{
  "n_kv_head": 2,
  "head_dim": 32,
  "norm_place": "pre",
  "positions": "rope",
  "parallel_block": true,
  "init_std_o": 0.0139,
  "init_std_down": 0.00985,
  "init_mimetic": 0.7,
  "optimizer": "muon",
  "lr": 0.01,
  "schedule": "wsd",
  "decay_fraction": 0.621,
  "steps": 3727
}
Each number is 500 + 40 x the weight over the matrix's rms, rounded and kept within 0 to 999. Layers, rows and columns count from 0. Numbers have three digits each.

# layer 4 attention output (transposed), 64x64, rms 0.191, rows 22-39, columns 0-63
464500538515493482454506453501485516465504483543504567502486519524482453494518476538480517525454517518483484480411507488533498463532490482505528472556481494505558450520510540420556490518488526
497514585482525494527469530518530490481526500443483495506516479507485516525512501539445520504454445527534522493515413549525444500463522499481492431512454532497470486477596540547483435488485541
456524468556463522449539492533541499468466470489465436451509520539476521523498543480482493505517483526480521464490533516586528488568446468490497526553511502536428480487476426549444504468556496
484525490508470518518454508492465500475491530525492436503481531477492508563503528480521519425497526472513512469537488489484553545515466482515473478491484600514525488500519457574552490568480559
542547527506501468515479492483465511493515475459510532450506459500487501414473517484462509521444505533492487526433493455549483500516585459541478528472448517509525465465504498540519519509549473
508484479572473547491499484488521556465555535536512488475543502475471473465527431426516479525468472540520550554558511404508469514510494497502531490543493557446492502451510526490562507514493522
513480533514509475465507470507513479494525497508465506523588448451508448471456490433517546425509556494465503484574466502498556559485516491545513550515561481493509548527554470510520526470464448
519485443548524526495436494556508480444530486449492503477495479502555480519550462500503521531491473488467498466422489584473569516518514499504477482507487501485451470548502481498549526477503478
538540436498544479488524488474490564522536507538485469460553513551497543564492515489501521522488514483482452486518478441534508531476486484528515522471525549492494541485443554483523559475493481
513527481509452504515512507491478487512547485467505497525515490496486501461465493494473497490511533440544508481516425538490498536527485504458537513526487546492480452512498510471588457496566502
542452559469519575436491617444449453453570511496426552522453518524436446464610469508488472530438541511588523498510456467555480450538506512443496472533562460460526510484490551446506537515472570
514418487570516513563467491578553569475458542472499521476543596453517496491543553499532530417545530469595462564561551404487551510529561650529513523594595562565535508500512510504561516527456499
563563475494459525501510505473486489543538482483480546441474480624483589524562529532564473517482522487511488560498487456536452506529502473459525487454433483435449482531407462522537527630438478
501427518398526530441506521473474514603446503452492433543434571435542504528450532479551476499495539532430546437553536513488508514448467510545557524580483490460609588436482485409486492488477496
535497517519530494594477572571487447551493471424546444468565448499590476463545415506509430508445540439455439499590513526430475464458439580498421539526443501467493387481552539479470495456477524
431497504539453485529492572526457491474483562523544511512464542443455464468454447528444501494435459588489507425405462504555497490482491468540492518525492503413545428512601594552482503488457489
564505524562477491466543463465556460603483515509549477488500442516561460626471497434400539511438438503570471514535538397491550507386429512470517576492558445478588488481409538518512568553544452
571396553460437537420433534459513467517480529474535508517481559464509507511481503561509517466503550486435482468514427546464493508493518616475574466522509520532507468449498570527573483518561451
# layer 4 attention value, 64x64, rms 0.286, rows 23-40, columns 0-63
522502516443479548517488480506494506465504498487461509504563546459519502521478476478485421525531572494532481542459512479423586540529578483530497459531555515497518504460466507498492445502487517
461494438466517528489493509457462488458440519468479525463495507477558484477527463551467469467506434565510534559481514558502499504494533496485554506418524538505511465559496455506495488550441528
494478467539541540494499540566422541534542530461502525445537481485494464509548500536522538555530568521497481547462476479408494482511495517514521520489489429488470533476485456433467529449514490
417502513493469474488522527466496540537514517546487497507508503533566479519500511532484467471480492460500494510546522540437567522504545536518438525481566502499514502490428512468448486467445456
510523509421530525503488508505505515541495482528516435505473592479497556509483526484542529454533488446572511499492511581481537476490475485477566542437481483495502520522446473509535565431516471
515470495558511493502498514519402464581468468525471424524465546507524501540498463540490512516434494537489497476414454447455441481500530502487470445492423449442580527493467515530498501536541492
518446538471542479476545544477532475579514471435486499482461511516493500480494551510530536528536556523554548571534527438504464528554507510490495556562446506497546440537507528471531441582427468
462519507518467525511534461541499505519477507511498516516524492503480517463454485461527500491466470488471452456508508519508460484466533517483533593500478466508511511498520422521583488499549509
474509600506488539444515512445523509471477478554478488450516482521481473573495560484499499496576465509526489524490531449487465488468500560534517479475533425491538580472483475527443491499474485
482517474490544521502525565535437538426500535506524553491541468469476511516530413499569575481447532553480449525506429530559370442480477439402430532496557485406458468506481487476517449548485513
479506524549502595505475511517456521516594437548410581546530503509490580436477533564591467550484512468582477542531556509491541424524511499533633518513558512476549446504497450489470528563521482
505518507480583531493385504518486531519572543468501433525505528543463497539515493457524501475509500508477501530552484472462439534545384521474455499484415501453506495529433513536470515533520479
479473572575574542399547542471484521510450504476500480513425451478465459477540519529489530459502518504467464534418486506470540514491548459449536503516550473541550436511519517548533457523480447
540483510476489477488442502471415428540427504442527550461456445531488587431495429437433438486421518388518447474457545528505438521483480500498622468524450521519495502477525523525550546503550510
527533520476420430482509539468439473467498434518534549530496494459472495470545527474553511544479543616441556441454521459551456517479526555442489525429432481468432512465538448479536473432441547
584454466482505550428503484532504387485600542408458543503421533515509442464481563470514522436399517433555500449485436474479444527577628477467431454536501496486563487552502488481486567509470465
490516461513551466455454485453532485499534575487475488535484479414482485470450452493561478517507494495468557423454442557515533479483487508488576532496509492493488384513459547543564461431512489
490486588465460474554430457412490544444448528558515529511474549509475477421420486482500549447426558504505548403564527471516506444526503458486498539548460465427622471537431523458517441495524513
# layer 4 attention query, 64x64, rms 0.306, rows 32-63, columns 0-63
451547512580485416515489602511510510426413542471562516498483454442537503406506483545501573426499520480490589512542550498462504444423526521471531438562490453520551435583525535557513471541495577
491494544525507442467465530548550525443450561455531481519519472382477512402466511447504518477511556494476554540529572497489518434462534504443521432528439521521560537504517481547521480524534521
461488490445530549514499444445466520545569521536476472570505535535482476568513515458473415509489465509485382481478433484504483560544504512553464540430518530466465493464522501450471522456533465
515494512409483559451496497437551480591552466478460515514513516507501522552549505481507480602537498491493421513488458535513477516498494455553493526466504483449499560463471504437485505532494456
506556467519480495453535505515512491481431478496554519477489451469483554486469512528531559479543512488533574506549535441462491455465515511441549454541498493545546497517476494563490506500506539
454523497479443499457455485495545486476540533470542469476441487491499478566482489477510551459501484469496443500480457468454506496503457484492490502466435564523521550502510412509474478525533482
499542449507429541456533494476516450493494470518529459489521465586539509525488515491529468517464478512620498524525450447514495523465575516470508503465505509587501553500453539582498499455518515
400524494481478498519419519522429528525484455574530475449544436495541516482470567532458570513464513528511440458474492433517458472536530596420536469434551512490485561487493567497483521423471490
554555474545532515542485441528476499476490585476500551575511490440420449532584480515455435492469527396493502428509471508466523504464465513479514467466452496564436498483576469522550562464559555
549517477489484578488461454459553476454456596514535475539474461480499613572503472536495500583556432566591479548477514451551474488474554557511516475500500538532484500472558506540593421477501480
558490567545518501528457570567536528476517508480486549499519522446464461519507512406461451491493525421462520546538552524597543492505485454538521525541462480481435491480517437540568516539558488
477550480451484481451430489521442496457485523510554457485460491512476534499553521498453517488495500526567486479518521522439483552558542490568517492413511478547489493517499480512561532486539470
511537440467517535490506435453520469523556454475468465478488494580481501595546506445515483564504489494529424497487442454504497545502514500500495548442503493484496516509496490492494507466484481
494517519548524465510493521494462511438473499548545480480497457505501521452490507538516521438500465503542547491521543482517474473503456528472504490559507509530477463490534509528525517487461527
554517507512504500533472488491550452508499522500412469475491517547498480505529486388495467537453500499485511512484500487480499504465523503508494527488511510471492495517519518468564453556474496
480464560495477493451510549484502530481493521472522521536522539448524535448488469589485524517555467463527523489484516563547546459479481521494531461554489442552515523476471519535504483519507548
452537473466486571439464508427451449554517459476547486502487501540522555568489536598464466569508487536550483529494500462478501486491511580494472493546532467470513494456412532480488549416498474
501435560420537524453504505491544514542550492528477493539490543475462477503535496450502498561543522471434410431514501525546480523575487422541502539472517504448496514453589555450539479552476507
452548435547494494481483544532493508447444499469543523504501485483528540482476494556540552511498554543545568524515528456427500469450522557448518414547509509546576505517411451565525530438491524
512576468509551480477482509437552471544465438531523455477546477537499491519451539510455548420559477523553497403515452404477489534460577476520497521523564468511552520538517498546465491425545489
552551502529486505429514454452471463455483489567455548454514482503533458498459537499478437503499523450534517580450519491490506441495527445552490491425483524520479481522500479482520490563524465
583495496472499552531477469489576490461516512514540531523530498463549546497571402474502536526478504475454540477473509530503500485521467564502526455512586518562490421494537510532607434466462468
518484482509442478499506491567506509511546445504565454522509473479535481500530474498449485531549500529566504403536528456554484497521494483495499495529508519568454485410482447475405544423467473
444498515465499455463471472449509541504511476485535442570526513514479483502457495509491412416517520498460525493487445498536505546431499474508415472547484527500506465517522524550475468511501390
507475525484515487534480522446429533445491560443543537501489540523517448515498475575510596516602598544522451535512541457500501512492517481557471529550540445500491592482458590556482476471522459
460524508471531558499524449553514456525532507519530466460457560529492548525480506463526478494436452537528456499493558500496521500467485561496496453457505462570529535476530557445415481479500461
510529528523499444517529414488572526467478544529500541538590525532526520505538533454449537449524443500473471506535468494572471482451442453488482501539496500541513489515430477485551479538493461
497534384494465457514525499426496495561514475496518522558488514569501552546457514533603523500517540495486484516564503470474479581502504510478476475484462436443591511530456426500494489553485550
532535538477518535494513555435491479492545490510564484529467405488490482523536494451530527514520549541576528535541417487516449509533509485469511487533475450535514498490511493500392536531582548
513545461423459578495543522482562463534523524505544475506469552442396536560489515543548456507486536481506511507554532562460459484493439461507517470498496498489491517471486527512546564431546486
538502485463524495452519467477464500498550462449487495443494492489457528515532438539535546563488546454561507505530510450456531505507510550462560518507462497478489408473531529529554504511489433
542549453482513532489482432494499505513496524394567500460547436557501486499575501541478456474508492461515497541471444490490588455506543491437478453563493518453478511517454455488555530458490500
# layer 4 attention key, 64x64, rms 0.308, rows 32-63, columns 0-63
440612382573491460421431510567457451409465490464535559437492470457525552455486546576519538415521450483581553590508550431414437476439505494395476439593434569699550450579407551561519518554496495
497564450525477476524480547535480537474505496399501538470507461502506520565507510498471536536548500490518549522519536468503457491495530502453480477532503510598542504577486505585520546549515456
537423596499514547489554447431538495497543480538483454557501512488461450494485442474490476498494526495428459438478466524514533526515476504578534543465564474411493477461547482426487485564522497
555439572508489535433525510453541486563532516560499485544526468452435495471478453524461435504474530531471512503472474508486528463475444511569513487429498498460498481457552490411414485546566477
437535441519503444496422535562432525513494495488501524461533472492545566483521515598478485461465504491569528550548511437458528497467531522381472428549463558566497472528468563516524525474474470
525456560501504475549428506448475508510540459540453467575516492536505532539490509478492516495446473500463421493489463521580504515550547507493528567467528438409471451504514523520466474474482503
495500457516501438495469519586503495479456479465494578480498479489511520541478491579531489509483482447511580549508537468422493494468471475449532491580429540582564495473482522569498529530483462
434518539437460499486507491442482515497550483481491485522464465437543536535476487503494501472517447526535514526467538485458443535473456523474511435467510510550530487552429563508471469520547474
518528459456537507535504505521547569472502513510502547509504526535523439562493550524494580480506549551408461466479540439504502483469559511556501531505433512469509480528465487478531475594502477
514500487486514479522435485581522483552502500553570493463502565560447511454556488476490471522467484532555482383498442508460529506573509518479489498510471479496528471463452445521559450569513501
495511468502477467494466474501486541537493460520428505506467498549475480486439491572471539511532531532493535463495530557502560521475511508515382561520520494480527552508484416483503513502474439
469506439551473501481491488532524556464474508545517504488487475467456503462447537507498432561482548496486473499463468474564458482484473460494414506466537519524507472477567511500462491520465531
440497519497494463491489538511487489414463522461572558477469492495544531476480518541532529496580491489473573524460505525455486532485540500476507483572434488527560486505472557533485545518515519
422580440535514439476429497566448548480457475506538504441501532504560519474482496525473493465497489492541553557502550480484514476448503506437467440544499541605539481552453541524514521451459481
528475490482483523495525499453539475512488507530496533540467486506453461471506486505573498484505489513537495490528450500493515538550493528543536553443481518443473515457525498519500524515557534
482517435530449467466525546532486531471514488469537495474511427470455534487498521566491517519469498488555566520518543416442476479538501506462506418545453554568543480549525493463515540579491418
483485554464469464483518522502459497552527489544536418438483488522463485477532487490508485530472502516477455479486472530508494493527491516505566487435503523460449490515538501433463500535442508
546415580488491534494530456508493507543533463524460476488470518499488454450515377528527477464496518509491471507502454522513498531481480494556568502420499473463447481420485564436486520504521512
458551375569481487441433565524486492514461494416534559535500473452528529516474611539447464471546520484588567502550521433413525476477535525465429440527531568584603522494501465494498547494584487
556533448560540559499524508515511498504476526564486538482459427552485516519594465518478502480470504517545479475575480499494506527568409451503506496490527531395479502428470457469462561460418519
505497550459610447505446459538544467544437428463501504520501450521484514445564501492545493512492562543495498495571480536494545495470500442508515520492501493540501552547491535478501494514476471
547518465521465545472477503516459514541516510542521465424414539560484475511462502462489495532489524547497423511548541419506434437504458514475546474465433533433461483454540534484536497532499543
470494500491458572443516476479476494513522513494503566549518527545487523530414449651551545450408492570458458519519491476460487525541474509469469515495494534524530538446465521489532493495495454
527533504491505490507506460433486405486495470594471570512499518508503492489473489458444520479447550414504513538554560555470460469487546538482546509476532513500546557544431468476450523512502532
458511430501514463540553497517533466531501411497448470496537484498498511485469531474463442554473508561486479483466481586559448545430529474470479482467488423529531513484469432491490567534513499
473539468473479496480471531495467490456474539519410505553481471486464509444504435504530491548512505493485540518514464499491556457523489545501581474458552532512465454457487466571506462525543456
502476533532507493487543481452526561520550475546465400543509453435442443451478531488551425439454508482499532497496529487551512514511501546436527515511516509417494585475423502499531540392548552
513456547530534537559535532467525463537433548532495491464542519485492438507522500556473488500478498556604525468479468476542505451434508512504532514510560564509426466456533548470523496479463492
535466496522475472498518417568493530429492537471500507488572502506560501535527479550421503491444534458445467492404483503469503530463506472531583463517511469538519508570572526539515598517489430
561537487524495506455483544569425534532522524457487493397448459534483518475505505529422490488491544491498489477553511492499469539441477503505526483469506475442482412530502459534485442539412494
485474468435516495462496503536457493481489473508533527438474493476591506511509516465469533494500524487492507513431465498488490483576538522482496491454567564504446514493543563440556521570471504
505496450451510469478480548496559468529532457526465566458532460550461523509478444550453485496497507565499579557502492429512508516497572502570477569497499516576539564563502508467499445520530475